From a checkpoint of a small transformer trained on Wikipedia: hashed n-gram embeddings.
Each number is 500 + 25 x the weight over its row's rms, rounded and kept within 0 to 999. Layers, rows and columns count from 0. Numbers have three digits each. The size before them is the row's rms in percent of the matrix's.

# layer 6 MLP up, 960x320, rms 0.157, rows 829-935, columns 128-191
107:484518540500510469481508529510509510530493477515520470517488504473521465553541477492482526458482519536481487507482516552503475468468498469465524492494496509504538482560465446476476477531491511
102:489485504528525530530523484477498480511493464497517496524518505528506516483481491499457460505507481544499483499550518502537532487564476492502498530512529508511496459496493513503532520474493509
101:518526517475489491558466472515512469501517479489466482505511459533493484504505538474491478480464511499520526496497485485466544477474517521515503469476517501502479534511532542491462533513481495
096:479505525511546468498502513548491498507473541515474514486493499478470472478498527528456478498480511487534526510494494519515509462507495526457486476477501443515502560497529520505532474467477524
092:519506470497478541491488481529505485504480500466460484525451507482515510453476517496508536511506449495479508545508547454473513476522501539454471496520519494509552506503495506502480504484527475
090:478508557496514480496524481496479500521464513477510517540454500477495466467538520511498499520469468503520555572513523509461510486501502458493465506426530523492524477481545472497528460485516490
100:465462501531521478449523493488502505528480539477487482508464474534480530524515502490509460450526469494462539487548489476499513492472538474492557527511490477472477509485512510498525465506521489
101:510484513544479478512458511524572510480496526474464482522450517472523506512453514470481476498508492513563532507522538507538530512476469496495453516482495562512515536490505491516530557511493499
099:476513495492503505479481506480517517518515491487489473516496498469501461520486488509496485501526518463460493474514564480459506491494501506465506484498518510498485499526518515528496475517492485
100:527534519496492492527480468487483488520497486517498510462540545522476545480511484501529520536422484519447503555477536532545482510503530503485486495492505480481509540469488477501507484505519477
106:491508478492495525499509474473529503525521502536515505486549534465510524529538521500465532462489503483534517526485492535475498478526487551483496541533516512499487515475472493500505493520507489
105:527479535480501486547503503481462472456496497511487516545506487504522502508498494513491464543502542517520496556500504488541503509501523515502512528505536491499521488497516503490482518539433524
091:484430481491507479503511452515499477456535501521490520484503520499507472528525518518487503534445540478497524510515508484501521479533489491518472531486509513460515504494494529489506459456465512
100:517505460533539516486500523505506484533485515485486469503517535527442532547501531480525502500537498496485492465514479517542492542504469499517494522524526500490535520522511540512499485518484542
088:529550533485505528452499477528492488531501505512470457541513495530491472505475472504538515488491467487522521519485487541494520468484511519502500530530472494529474475517537528520525519472491510
104:442533503496510511488512551496489475477529503508493510510506497485519511456529466506492497519477517497524521529488515485486523434487503488455527492510502519535491477452470564470515513532542449
099:515491476509516498477537492478498489503536523508484480492476531538464563526507498497475496498491472478534491525512581493490532480473474492455527499469540507498522494483514505528517498524460477
104:516510446467527499496457526480475520515500570478509516516497460539459481489470507535456494545502535518490504450507522519468547524513532540477513514493483514487531552513550478498531527494477532
086:486460478473505520505516492494469493468487480475523523525502492492483499475510534540467516511477469517505496561532514485518444551517539529515512539511465501512469478500532442537482494520520522
098:533488491495562461485527516509493511507509452512445480452510540460498520523495511482516471531482518514509481456527487504483484529506521556495542500514517536483492478514491506488450521528494536
104:486512514509499495458521504524482479506481488480500557497512459522479457507518551492462477492477523471450470507533502479452517496476488483519541496488504523493472519524533465497542527504489499
112:502524505558485476524516444471484470470547462520503486475496545477478508488479526536509504493466477511509535475509492507484496477524486471498516489474566530529480512478467483501500491504465523
099:462509489486474506480485519548524466516514503533507502484478492515546476534451505502474484488508492527524536533484465511480489488496557500520490511474498479508507491573485493509496524523492488
095:485508490501500465483518513475482494519527501499464505464499506469520459544510511520492471484492466526494494510525539498484518502550510519521494480485476483525487519522511510470536558517447513
096:538528505482537514487486530508503496522493503486501512481498520490495528536516473495503502498496491523539521523499485480493495520489499457472517511520545505496476472477480509514508467497448488
105:480511555466484494528518486535485472486501494488487467516469527502480506546458532505497494497506467514540487496492525496490515511485491469512510471542498478532515487471500487530488459500491494
107:500466515521480524449503518490509501452466490480516478483489517486521524527455520463529477524465536505501484502504460507494515492502489531487454514494475525457518485547495489474491493535497502
100:494492440540531507521531539493462531520525512469471485480497524501481541434522498472486487533510537491506512554521461527474479487480514498516494512526541474500521473489495517475512505476517498
099:488499524504460435509470526505491532481546509504492490507454493484528483506526522546539480536501472501499470502477498526582516492497500495451490447489471505481478517493433467540478521517514504
100:463499496496503450479474515493531504523535527510518501510528505474533507456543481447489469541461492539557518501508487521512531494483544482561493499473468517470518496484495471503491489520498562
108:495497478532517538480477514510475489536523510519528531493482491500487511513478484500503473485514499496521461486483524486543526444499508502515472527535508471466534465549513552548528499507536496
098:477531478478508474508515479516493502472546524522493497518491476530506496513444469526497481536505485533516511484505561539467492496509499517507476509473531504490484510459514464502424458496504498
095:503533502491501508490485551501479478546534515456530460486495496481489502471451499548468507507469496533526518484500472516501468495465547520482467514513503486477476480518529495494492493489501499
103:502476532521488501495496458500425489493488510454561490486530499465512525518489507453509476526472456452478472454546489491513555459517498515504469496528476454555466499494472485497507501525482491
108:495512452499491491478502513540446539499525500530491474523488514539511468513526474545486500558486518498513516516474519502528522479505510471506491463507488506500478494499464511498492483511519507
092:526506496513485461490485497508485451501541491487469530508470485530510483527485474464460521513453502542494509486508491488491487483468478528498521483477509517518488504522487482491511552497517465
094:477501522504476445490453476475510544491530495494544469511520474446503476494495481507487466521494512494519500494484512526461479477453493524481491517491493523559493506528471499536510506468524493
094:489486522534476507518455472502512476503531506450509480497496483488499504545499482472463509490503540532530509510467490499494507477500492464433508519481511518493532500523482497523518497535493472
112:518485492497562516480485536477498503480523458528509473474538490522531494519496556521505481463504487512485503532480466483521504485481501466442455501534469545504542470485484473501487457484554474
099:514476459485492508460504508461487505490502498529548498470548549497500497524472468526491507500478517482549485509493530480481509477462514511555490498487541478532509530506517463445484512512525515
104:501549464527516526446508509514444514513521499521497488504513462521515502506510516529477470494483524485512481435505456489500469494502514487468516520493469493497497546474535498518539501487505525
097:482494473496477454480503490521507473553507514512485550468508504453492502558506537534475485520480439519531504504538477491480518452485493510490479490494503474503532477496520454501454504494494508
099:439458513487480497512463437478533493486524504522476482550493466489516480490483514509493484507483515520484490478508500467474523529536451537490498480519484478498485530500455515534509533532564576
103:518506481523561500472454488451502492542455477512519518497544493495507472509533543518455490488506555509543553482477510492504505475528550485498536500538535520515518487571490495513512493453483510
101:478506486504460497503492491512538501495518482533478514504527482499511481494461490498546514479531490514516504516479539507501496478470472517503515459477501550510490476530513543505510493544461498
107:504492496498443525483514522489511438522529506480464498481483506508500503491467544515552477466524507503490434466472530480510482492482507481479533485513521433541511494472510526464536489535468496
101:515500469475496508500524525482481505487507494487503507527501508509494456521483520494484500460479520463445512514478464532489524508515477468491480449499487438514551491477511452501475447498479534
092:491493549579485471515469504535512490531523545495519544526499481507530545476545490474488493473491514521542518462457459537468538492486457488519498522489495513494494468515445519527474498445494502
087:507496519505541537481483492453520514508497538509470492531521499510523511506485468518488513527524510520482472544517501492448499511494504503473498484479492518539465472486479495531458481480465512
086:460524514474483499465469496489499513538463519532464503543499494512523482491498535503510477507487508548500526517504520480498556484537492458474507549485488482498449569461541525512490521509507486
103:526535514512483551507496492483488486481474516507510454514561525498505518513493527476520479493508498476516481494499431523545484543534476537536505466517505518512512502497506463487476464464519500
100:472444527514487529460508460479477491563460523504522490570491497474534538538462517492492514495558509527506519527458527484495485467516499466497523505481535500465455521470488533506522513538498506
104:510462472485480478506457545523503456525479461478534493506519497503497531517497504477501487454488490494443487522536486479523507533523529500501511447514454500503487480497517499508485472501525512
092:506531476499494449493495501529514490481523477542503506461486480466528485499538484460508493531542468556502503484464485541536458461502503453507498525504492494507502506480530442467493467496495525
100:520549466481486522490501553482507493483488533463488485515529534477448467485506524510453479503494488522507476527503521516495470501522484503475557495538514520510509530473472504494547490499512488
096:499501497442488485502495518453512471534516494472465462453446490496528487531491533488451463446483513520493499505528489518472519506510516484481480525515556475481466482523510495481489520478498484
093:477477504480532447489502478494467530472472506500475494485514487518511492511488530517502498510487498502486451530519449509481461468463520487464498471500514509487485513522565468536511498483484488
095:477465471498481517511485482502516521489506489545505522467500467499478516489506500492517478470503529510533512525464442500538551498515485467517518465505547492487547487502533500475494498520508467
102:477511503472534535505444547528477512494485483456507464459516480488515518500496573509451496519507526538506535454502498506486528476514495498438512533500465468471518554478491513543483491499469473
090:505498458494484547425497522497515527521503491521516536514480474544507476499512518523501521523530441521495538529475497513486543478452490508493468480451495487472520489510511471478498498485488534
099:523485485470537478497472452494506489503525469454539518509460521507494512509490555496464517499511505500487512498529493491524532522490511498537455511474519529505493515520495507550519477468526486
095:489491527480483531504463476522490478488495476458498483495518493481517523553503479495452475545547452478497470487524505482491478518459513483477481532523516522477475495499461492510479479479475505
103:447507572532521510453468499503506489460546488501528527512491472517534523515504490469486501515474520515455478503473452509474517524540522479520556514517487495501531484491481484494476497493474549
097:470474500472542517490484454535521522494503519502541535475499527494538499496459519512501483473522452528504465496474465490493502519484506483477483463465476506532493539450479460486485531515502531
099:472478507547529456493477529552490503510515480526474534520534495520512546511544510512476515473486499486488492473473512508485515482454513470538507537485530574505485487511477507513460467482503494
115:533478482555489474459441471475465483467446505485544430482498521531483538544488511513494488453522541454518540477494502506491484528549501492499504520468499534501504558523477472491484493481537507
103:490492507488474480502455496505479500525487488496522510496495471459492460525522517484484483494474526445479514489490498480485497528487501471513491494514472546482484520525513471493489486470520496
099:523528497549536551527469534504509483481523495541501497481461509559491498527480555555533512539512512512476528491497494482480528513448518504500493540512451482520493513501510513501532534492535500
100:520465477495546466496549487504522499523492518544485496564527479484490537500518472490525491494470472476464506513521497477489544503552530494524524494534488504504509477474476475522520502520509533
103:528495549486476500470532480485505511453486487503510543520530519510474481535490489487485489546503469500481514451529526526508510496491484465560538479503510502481493544519460482503501512517492558
097:523475479494522493553510512474546499519522504481484510510481524492491485496482519458471507464468492488495509503474485505523477507493474465532469485560467526486472480517505533523540511494515497
105:498475532481483542506508483499544437473521500468494549481463524498543479512521484513532466469505513505531546519453490490498524480491535495555506495558515484514505463547503475455480491487520464
100:509515486492490509503480542490497476542502495505530538534485450501485524480476487527472491513523506489524486482474502526515514470462526562530522543503511465482497463470476495505520470501467445
103:466502511518501500514520535520473465487513504516453525493514491530469474494481480528445515510474542469501500585550496504485514489468523493511541457507526460515498501494502504492483513478517499
098:483511473512478498550518475484493499494514480502503495474426512506507453500471550490482509493435527509496530463501500484502482476500514512494537469531510487480514522557493519501512500496513548
106:459431482526498508474446559512465492510513569494497519513458498531526530486486537469535451515494520492472508534504501540462515514468457512486487507492528518523489477503485475452495515544492521
103:463492527496558520489492457508491477498505528511514466499468514474527523508482471508515501509530519498511507486536530528478488470498469527490530490521524522485496506482562468486522495526477480
092:488525516478477461471469457496485513506492547474503509482545526461496522518499475484443551510525531493506475539540533479514536518470527456469462481526537495522503512496477518488486532477464508
091:487485539498480513515504461501495500503520457487495489542503515502460491499501506470487524528497447495535475485505435489522515520444497471495525482514530495465531509479508529473474498500502516
110:514489510490487494503504496521456529476509462472511497539494483496507485479489489533490498481502514506507517535532521493476491498472481527462492459505481481483512487465564456484541419498501490
094:465503530485512458498531488507521536539470444468539463508479499514470522476500476482476500533468500522497540562499512485505532523495514520512507502491538500516530451485563535480523438506501473
101:509509464513526503485464490530482560518477524477497498528510488478513485487445464516495462493485505480503486551462482464491514474526519506509491484495509486514524529509472508446485483512499532
099:526507499517553474527535529513521470506529500486445516534518526486492526535475495475477466500488514488497513538489519514485520458498473493488517476499489480524490455524515510525519520527524517
095:511530509467475515469513441480511518519473483475456505514500488524502466486512532485480485528469516498456487496491481483503508552530502514473515492481525509469538542502523527524504485477507495
099:504523478516478516513484503485475468486495457531531508493503484472500500501519514508469505529496479510525506447492495448451480491517507473474497468475492501503481511513562504519490481515527484
107:513508486455532488514491538517495477475463490440477555476498505494519510520479532473475483498495489495504504529540523508487530504525521466493509492515468550476468473505461478499499496479513499
111:470508457537557520487491488446479484505490484471466521459517465474529478515465532492501470502521519543469503495481499514474532522522474503498527526500426531484509489479497492505481456509513496
116:479462514491498513552473487475492496487471493485493483447470504478500494461496516476493494497451516544512501490476495472514507497478495482492487502518501518473485525554495462452494486506476514
093:503525544514506493498463549494559503520509482426509517459465513506474497508530508499493523518487470502508484502486485544555503514539498509569538481474491486480483470512494479517507508498485518
097:508475517525485534491483562494526479495491506480498485478489527525474529509468512497504491533507490527508541522508520485488535475550485514443525491488476513504496541497509488460527523520468528
093:478534527531503496519496494523428497481499497540491504498515492475532494544503506512468518516482510526500528528465509536497496528501539509496554497491510455507472496492525523503455526525513520
081:506515520482491445519479525482523511485489509532512496487472507498465483451489503490510457525499523486533475501523487509518509527500522447528481490502494501480486479460528487524488477516508529
098:488477528469517581512532515474503489527476460508480495460501519488548508482464479516456491512491519470533485503548487474493488471453529509462555515483518523496526535503523548461498522473494484
111:492492492489489482520501513503505497446489488508505511511491564466497488528507490506480498527511512500572464473511496479508497498482500526506499510560533467506493502471521489492518513500482530
104:528498491493492507466528472504548477489502468500492479468524534580475503535468523496519439531554465504525467518508491481502457522481511460517501501491521458489504476509523502496488542512508492
102:502495477514473433500520497486528485483514518526494546458485488504485477497490494491465526479470485493521509503470503502509485469495534543508516488514516515463509513484519502461479547506460524
101:515483494509494497506482511488486535495503495483482515458527509502528509474488492514483452477467511500508448486507484517509563512494503483494544472483509492470463505489492500456503412479487518
095:545493526529507524506479519493540485469490533506485499486532526531510456512480495516459456465486485479518486464504506501507504502501516499489485511516453480515526471480529549472484523508474481
109:494476489498526539471504511482473499505519500495453506488506481507465553521519489482483487468513542454491544536568504475516507474515496513488502526515494500479553515553470490482519512541466484
093:517516511489559470512475531480529503517489479516462461549555462496491518476511496547461496484525500493542511523506528563477549505526491499507520469501528497522483517485535531477512498549479519
097:527485517513506538508493486527528515519470500473466489484502506517494477501508468510469496439479505462528507498467543532462474486502501482490500543540477549507512509495472470519559497469531467
098:537526505457478479558478506509501538496472505496470501505520492465494446500501485517459500506501478498496476559515498510509493469495477483509537516511522554523470510489499479479555507529515482
104:490529474534478527514455444487476499519505479469458466537480480450467467469481523467472516520487501473510509473509480467516469500562534464533486475543464474483520508503497446504490510528532498
094:475485532526470534536491507535482455494556449467507552540503493482496479506550529504465462453513500497485509486468482521496500472504496510539507485506486499500505523539450520479487460513463491
103:528511495488506515571417510499530466508504457519524481526538487529538489489434540567467496477514480498518451465510509502460504518491493452528483481504460476473485502504492520504496501483498510
098:462459508504495483494453524482490493508515487454532522526503475528502502525523528504492483484473478535490488504563554493503545467490556499534516495468491486505509481531498512508527522482514491
090:489502489506484489436491472494504554506494474516479502530559528508464499507510508499470528500496516522513529497487543483485506505491487513483498489532485516490516475506530511507502506519484501
# layer 6 MLP down (transposed), 960x320, rms 0.0911, rows 829-935, columns 128-191
102:506474533485513488512522500439470432539494509499476488473522524457507466506477516537509529509473518517519465471494488481522542486473496515492500522475479554493506461512501513531476507490490503
102:420515453500521516498512486461500457516469468447524487486525541546505504468487509507494505523523551536488524474516500492511528508481484512477572488509485483527470460521467469436449494500477495
105:516513529482529507521479531496539519540446524509488492503493485471529478464510526492503502459505488474576524471492521504514480493502474504472498506503521479495473524490483469467515513533521472
101:491500457499514471513479541547513522471477496535510482497501492490471509453514463499555481499490501493516453545520429553457503518496497467539449521485472484498516484541536497528530494500468522
096:494513502483465475492516508514506560518562533481518510486469478470524526475542516521451476494492499525450535522516523485538464476492501482467485513532481517486514515500519484469507489511504490
097:493509489485509532493527497486500539520499482518526496545457483498494501498490500476526515518506464477506519519439529539527531511504472517508456551486472456469527475555505451468518504487481490
105:488480533476486542490493512512509501523517519485465453519520501512493510534516480477469513556537500470471517497482489533470525485548500483518508511520478497450467460566537492496485443479550493
102:504495551515486557507480461474479512528501488520457498481505513479476480527480481500505445513507517561490471534547492507481488495511488531536539485522522494511454504529509544483521473468505485
100:497488466491529516487494496504517445498516523489520488526476489485504509469481498508503543502502504523509466495521494512475493479539484502481474493526481468480480498455531482499500514485534475
100:459512497521525507474496458489483468533466511525495507497506499482499518525496482515500485509514523505489548472475526511478483515449460476509475483524508490509500486507482513491471529508470485
105:527504483471548479520526490500510492488442502557505536493481529502507478487536542509441533501506555532472511537497468541477512497513506505491499533477503469521541514493502526508492512544500481
099:483501462521534491449493494499546489468505495474537502479505506496500486505461498506494533445469485436490524469489491505475493513541474514481508431478469478507508524500461505501502510469542498
095:525456501460511491523495497560462515509524522521515492519509477482506512460531460525517486459530508499513547512459496531515503511512486519511441487449490496486498460506504510500503551484461501
096:519539469520515513529480503485493458526524500513518498525483541449522475560506506486509460482522475561482493513454516473515504524462483502490485501507503479447474480546511528503483507520465513
097:528516491499454522452483500524471520521467518487451524499567532502496513529493504502498502554465471488523533509489522524455507535491532517493495485492509481476492486517499504486450507530534507
100:511497470518528524505487512508532499444489461507503449478507519482476518503506531493511487513465490471492504519479446510467488495475490548492461480488484504498503503498470516495502503511500521
098:481474447477491470509529510476461515490485502498491506479491527455477504521537506501519508518507488501505506487553468495555501517498515533547475472506540540487531506454467556490486456508494480
099:497459453474518471491486510519525522515527523478473509493499518493497493473450505493526469547543523486485466519548459498484506539490543531496502482514497492549516450508531506510473545516487479
092:542509557497482507525528504520467502467496491499528504509528461528498489467526471452529520455496512515451503470492467480477490476501537495471536558489498507480489487501501496569507505470531474
097:493466480535504538490477481515445491483457464509476523477535469530516492528446483448472543520492547582462538488514531501527493463493467528493518489518526462494527505482478542512515515548463519
106:515526498505515492507509521509491481506490491521526532495492454517516504479497482469504489465500521473519478486547506547461468512560492491498530484522504538556466523549513457538484514461522505
106:501501490473466523540535490473505465449508494467483517487490532513490481501535512516476513504514471483488469471495526496512489525511521524535495467540466525516525490519536504486510510514514497
097:499562473517510528466511474453504460479472509499503488470485500503499521474466516462523502508455472521474480560468546489493494464499527496501475480505469554539476456483538513475483482451519465
098:483528486518525503494505486465479519495500500499493553526487518510466437499476460561517507495456483528500522486527471495516525545529499525526479489470492488532536502508526458456507529441459495
103:517470512488520486503523476449463446518495485525491485497495487503513495471511505503508478503471493505541523489509461492483501522468493518487477501511486514552500484533545489510523463484483546
101:521505502486537499500486490501479557488492524480533537514489511526525523468506475514530476481520542547478511495507473512522509490497538545487543458491505518551546487472510448486497516536505493
108:478522462436475525475502479498482515448482495503471488474534501480471516519467499494465462530484521503543483555476527471505528481529532478518477512513503514467469518502477520529476453520518521
097:517500475471477527507480505482519563481501514530529537470522500497500491474473502473468472516531473456484520492501475568466476516519475479506459508482529467479524505506515493508509499483504484
100:514469465488484499520494502458521526498510477519485501493488513498485524519497518512517462510563501534514470489501519510506489533495507502495517470518493535526539456518544524503475532489542533
089:530511515510486507503511519519472476497506545468574487494502513496477513476480488491498499493449484488500501530535525507490539511521553482490411522515522504500528516545487479528482521489512514
103:496504479525463516509506503514507546497510521526530502535490522513485479479445504530499490496502520468491464508459551502502514510504509539498507477490530507491523500499550521497529472489488506
102:484465494478509508514527479481492499513483515485486546482524507484487509523470506520529491506476525525515488427528532510517487536516542499529494533458517526566491515506500541517472502520516463
098:542467487516569517511484490449507489492498502486482472484485497483485494520504542536537507498502488527492504480516553485482510481502530508455470547499515511479525474459476524480522473526515467
100:512515478466434525499531511508507482488534462509482453443467499491534528487502498468505513482488488508489482491526483552472496479540497545491466521491462438508493515484510522446499521510519499
099:499554496503485500545508478531512574543494511486530485471494514518486532497509464501508554537492536522504534489470503464528472521503546492464532459482546472485453495512503490546512467527511508
096:517455519514516518510516510521499546486498496471532454536472528494486532501513505522459528497516490508502512470490512489485501479515522514507499516509496484474491509481465496503476464473515516
095:510461465480531490503497544483521513511506493503495505502475504498516533499518464500505579520466508534503493487475477524477516464469468532471494477482480518506501515522457486511508481498518490
102:524471472480526517440477478500487492501538510521496500441515509494545481483538496476502501510532474517481507488515438532449517449519495496490540508469502495472497530479490522490505503508471491
105:496480491493531460490463463505516508466551485490524473520524494478498474460514496497492463504486460469466487492496520470523544504519501510488523523562493476512521447495494511544485461482507486
099:515513514512428485493554481518486489468463540517535512525499557549519514513515535505505504476526502518519491471464509511527526526483498508517568489500542493526482525513475447522527480530508476
109:517514488437572514544491514529468514501482493478459465491469519485505499464470521474507488520473491476500492480499517524511466479477494478516498480508511519474512435509515504483549469537480499
092:502470495468521503492491501530480531529479487475517462475548534523510473510512510535496499494473542516521511499434479500553491462477541531503432478515480550447475507523535505490488484515510507
099:470511497476517496546517456507464467471486504521497537542538506490491512489517472490507534494471495495540531495489508512529502517476447485470528528486519521518447530510478457529503488484504543
099:472460516516544499487517472475490489518507463484517563492493495461510490507543506516481518539472534537518504500485531490497519485509576542493512446483532492529507468536516480524488505481491507
097:503491470508494464500497483514494500512505505528513475482509481499497497493522479497471483547493499501550482488467568535472466473466518539529475500468481523522476533541480478513534495473480546
102:506467534481470519481474491519503518479491521495477455494522515490461488479506479491552483461534500479484485481454494499505504539512507492503508512513528488524505505472516537507518499493453520
098:528492440474487495531488490491453509526513503526540493499470514500507475484497546467502485532485548544466522506490466478528496475547518471538521485496492509525512488476512442500490508531445504
095:481528514489448537492451500494519480523521534569486465536487526488541524499486489483462485459494480518528506491515497485480548478493513470505482495543504489483501532561460509506452540494517510
093:557516529548489437510500496502549534499489527540523498494447504472512539459503471519511533494552509505512482462495481502508464511461486500488451517488541462505529515492490484520533501484466534
093:501491463491469528483516465510486527519491474505518487548514499478486536530481492508495508446495533521497512498461512480435515477543538522526532517495467517506467555494489501481469489492514476
101:458528508517495505449477480511508439495497511505502524508513548531518525512504542484545469536452536467469543530498530485537491493504456486475489497482454524539511499516524509470482478517508485
097:510463531497512470456518481508545515498498488517513515524533517505479521499507436521489510506513511490497498483490496550464501498541452570497444509481483491509498457491534478461497435514521515
098:476517516482489483516467543482489487509483496496490444542484521504501496479478500484497526488476469478511529527520552481473483486446525535540532473502513508518522489498500537452496484517512515
097:494495499448530494493550466468527469510507496485476524482465504472468444557504510475492429544530506480458480561503511471514489510491474514502539491476494483545508529539494490520501523476512472
099:521518461521513483536516502495526533476486485516480488516483514502450517473504517515528507489512454502505489506505504505502502517515472474487526508527485464474459492532491527540500493510495471
098:463453495483491432514514511501493486456459534520515506488484464453492481435520537454524482468494503489569481493506496482494500469468535516478480517509491507527511443515522537487493502504452489
096:482536476508477453479474515511556522479536488484497498522548428523502446502497461524489489481509488507486485516478498531525495501498500511506531506507535480533443523491502485534527437499490499
095:484541497464447504546472512490505477505544554462512517480494474501446493460497489467500499449546496461498528534484454518518481519472523530483490519507529499521515473483490538499525480511482493
102:476544524471508500474537498504481493460519489529514491498495531510463522463501552488500505512480473496469513445545493453539499461521522495517493540493512516480489524450508496496472497475452447
095:481519525477509507502507541508540508503523501524496506472530488507481468510514462518527559500475443553503502532445538469459504486480495524489471489487497488555509487520463481545502516516530552
097:519495494526475460503494493492518513458547533475555497538504500503563553482483508534492528514507499509468521515477489533554532512534467493522495497461481509529499478503516494494509494483487501
093:498533463493497477479512477533495482469503533499488472472502487528484456481529497498524545479502507525549491502511552501513513507499508530538436512488532516522491479471524507446496484504470535
098:483483523497508487501536496497500500494476470502496506515486500521486545475529500519535533507471499459534492509489483494501503531465472470476477562532429532508506509479445477529513518533500499
102:451501466456536518512492539507518495507509490475484516477552495491507477535520497530510496469516503479458481517471494479490509515493472492489497479465457487439466513504498499504509473518515524
100:554485471532469492511524483538485494523540492503515526522506507526505541520520524496494487515457499513474490516528508482525545491488496507498512522528512508508473510528497542516516445510507501
111:513490467537479483517498495461511484489443493487526509532470519512505516513463524526475523488505500461432470511511506543499499505524453483494526579506545538498513489515489397530516485512508505
103:509496473515508454478526506529486521463459494481508456497541472515513458493531517569480480494473513455509536503499548493496476495450511473501493486519482558472507526456540484490535509493540506
096:490486492515485497467476482493520564495534532503500520536447501520520503478467502465510563505474497522487470504506511502479490529446493470491494486490491470462555566471528511467502475487513510
095:504478502495524507521525531479555471501519479518501488551495471488476549455471492507487499495489529478483484472487500520481495509529523513497467520514467523518534516530473533480521568530519465
099:507476514523460494488455486493527516474525481514497511491489489528506490530537474452542471527492502510481535568472495518540502476488494508527532473544445475462480491503471492508473492523485516
098:507489548534472482463478486496518492528493521500490492536519433528496491514505511504504506508536511512508528533498535513507485533496463491477492487515513534432503430509477501497515508528497531
100:530472487502502529512444479542555497458484524506479486494479524537476486486532517528512479483508524548468467504449493509457497523475535490504483534509514474492501496482521483544504501520506473
099:493538518501485500547444511480513534514510518474504520493492553509515514486523499503485517506484491449510508493511506486518549488542472480457534500467516479501457499465507478528494466460499502
101:532499479505501506463496525520459515491506510540499491494470514511542480448478498550509472479459500504499561501540473513532458514504495496485479523507477467473503476526508510502503519489511493
099:507462506515502491445508469510517479529488503513497546513469500503490532472495545523460491510482544476437474491511458470523459508481474481488510496497501505477495496439484490524485472467511524
107:488513501524509519523459490483460498477542499522481463557451492538508482528518502457526482476502487541550498510533493533489485510465511535507498489470494433519525464503502481475500531516497484
102:504508486517529528468493494517510492507450503488529486477512460480540511512548528529505459528472535487543518483516482548505502467495478512461530503520489460493480500552495479478513519514499501
098:492516499519482463439492511529520518478513485526474499467499461555512479507477523438502488497490506555521545490503478515448436493482520525513489491529479524482540524543484492502490474528502488
097:489529490550511484465494505526498453499519460486515480477502521478507508502550486537502562510455529478462510509529486522464495477467511509498511505502529508512457510494491490507489515497470511
107:498425522493514498460499501545498488493505521517468502481491494490490523524459531540523514476463497483512489513497452483489526483514468483458531508487513495538514524523491495481522479468487467
095:509487494530532469498465518536487482507506465535502478523462496510492485491507516488521479499505460504480487470533506469500513511469469516482497517481496509498453456466485486503495511529491481
102:447479501503480515493511496547477538506488496513555510507473509515493516527519529556537518516503487485521509496496490505507470479479481548457494544526497510494543479490512521496479504507504512
103:530464445466475521482526504497538495518513481503494512512527521485511501506487487538490511516505502500536504494515457536525491473458471493504447507469472491507509511470528481497513498502511510
099:470502499514504504515479490477507495508520536504475550497489460496485518510523504515524478507514469484533523516502523512468464515497510505499513471493505503495515485520523484540476519514508523
101:506505476498521491488504475465550510502536487514529503436498510453496477502501525473469497530514477501530501469522458514483474487452500506523504486495493498510485499488532481525471485497526498
101:520509473462505529490499492519511485465467512510501527525525450531453516487455528452489488513524501508566468484500470512532490489484504493511456505523490515446489502518472493517502517481485471
107:513524461538507530477527496490494487439522467517479470496514494481486501493437512525494531532477474532485490493502502525481483495481489510507480481499461508471490527477478507503507496537536489
104:471477501496528525560514526463525483545505482510568428501523541509532529477438537487502497502495479517503567461506505511526512510506511510505505483496525514503463490518481493464501523522524526
094:510487524484495478510494481516498455480503505494501485492483498441530453529475515502516582493459453511548471483467535502495499522513515522504463496469498500561476473498464487490503484486466496
097:453538482534457543483479497459501538489548491518486502525496505534526474492512523517506515511494500555480516462499485483518499542484475471447532552486468497502508538467550529519494517522489463
094:517460523486526495463528519557554545500507506502537539489496478504504507490551481501483529513504496536464519536521475511482518519522528458529540504504550557510490513521535550556502516537480479
098:483454467536471520483540462512486461502556501496523508518487497481523509563484521492502465481479506498466498494531512502509515501493512501493507516508492498499529507513471489538471489467510485
100:468518539527501535528507471513514535506512458492462506520477520479528459468423477487525472499512537479503534481494481491546541509474502514469503476508474495484526529504506534488470489511545508
108:533496499522465512482526486485471512471481470508531494476490510432503503501517450545525506514525507507497485483511512477520478499505484515527461514540471510492502515493488517521493499505516529
104:483450467506429473477504547526557494529510462500472498484500522472454508435494529498500478501465476442491475505497444527453552489516460510516478514488521516496458524486522499546498520507497487
103:493490486510479503475516491476522456471521443530490465480516525531499504525532521491492473482531488551462503480473496489538457513528501468459460466508523452452466529509523479490517525516518520
106:498468496484521501503523500444462513536490519480511512502449537462540484540491511502471471511502562519439488483511439504494522489476494499519497496541531494507502523526488501522467488511454508
098:516515461492473440495481503509480472517489508466482516502497520475524473495516443482483476461472514519563519528517475513573497496488477474464531495461454499470495440508521489493512515448534481
105:447510514547509487527473493529485513511493477511492552513478495509459483578476492526524478475512550470502546535482491504493546474454501470518524493469516543449541544557507494476523512480513505
100:532467472483473490508494479496522487494488508450478468562510516474539494508478517479482462543502496523496537492468558510490482493517498538506508510505486502500511492514450534500532510545538429
095:506499479501541549502499467521511489523512538508473459508502490508494481514474517519469489493528538505444530481506498517538459505484465533486544507510501523502514526495473521490508487515498474
094:488535485451495531544500508493486509479522494495506487500470470547489498486560513512469523503523485526518485500489455476498470478482495496502509485502507486518491508490494505490534572484519482
103:460517511490473493529529532498496480508503532529497474527502509456482536493496538470454512515475471504479516554444509509477505518453510474510443445518482505506491536533542502455483465531514495
092:497495500473468527480465479450533491472516498492467499484472514485528526447491442503509531507476517453485496452513542521478502502511530519481540463471527512466475525521524475513478493491496475
102:558537495549513478507475504501504481502498503550482447549508483507514487484544515513499497500454489526535467505449503477474523561487475505513530476464555517537483514477498485473491500470468533
098:467491483505522482458530478474481455520529461476517496534476510474493479502485501472502537499467466514490485481485543478519494477499513520458478460454480499506509571513467456514458501482460481
092:484450476519450497486494484509506560526473471494500504535536504517483447497482445457457519483507435431510505481484520491514501467514485531443533543482473522478529516481523511507499507469484465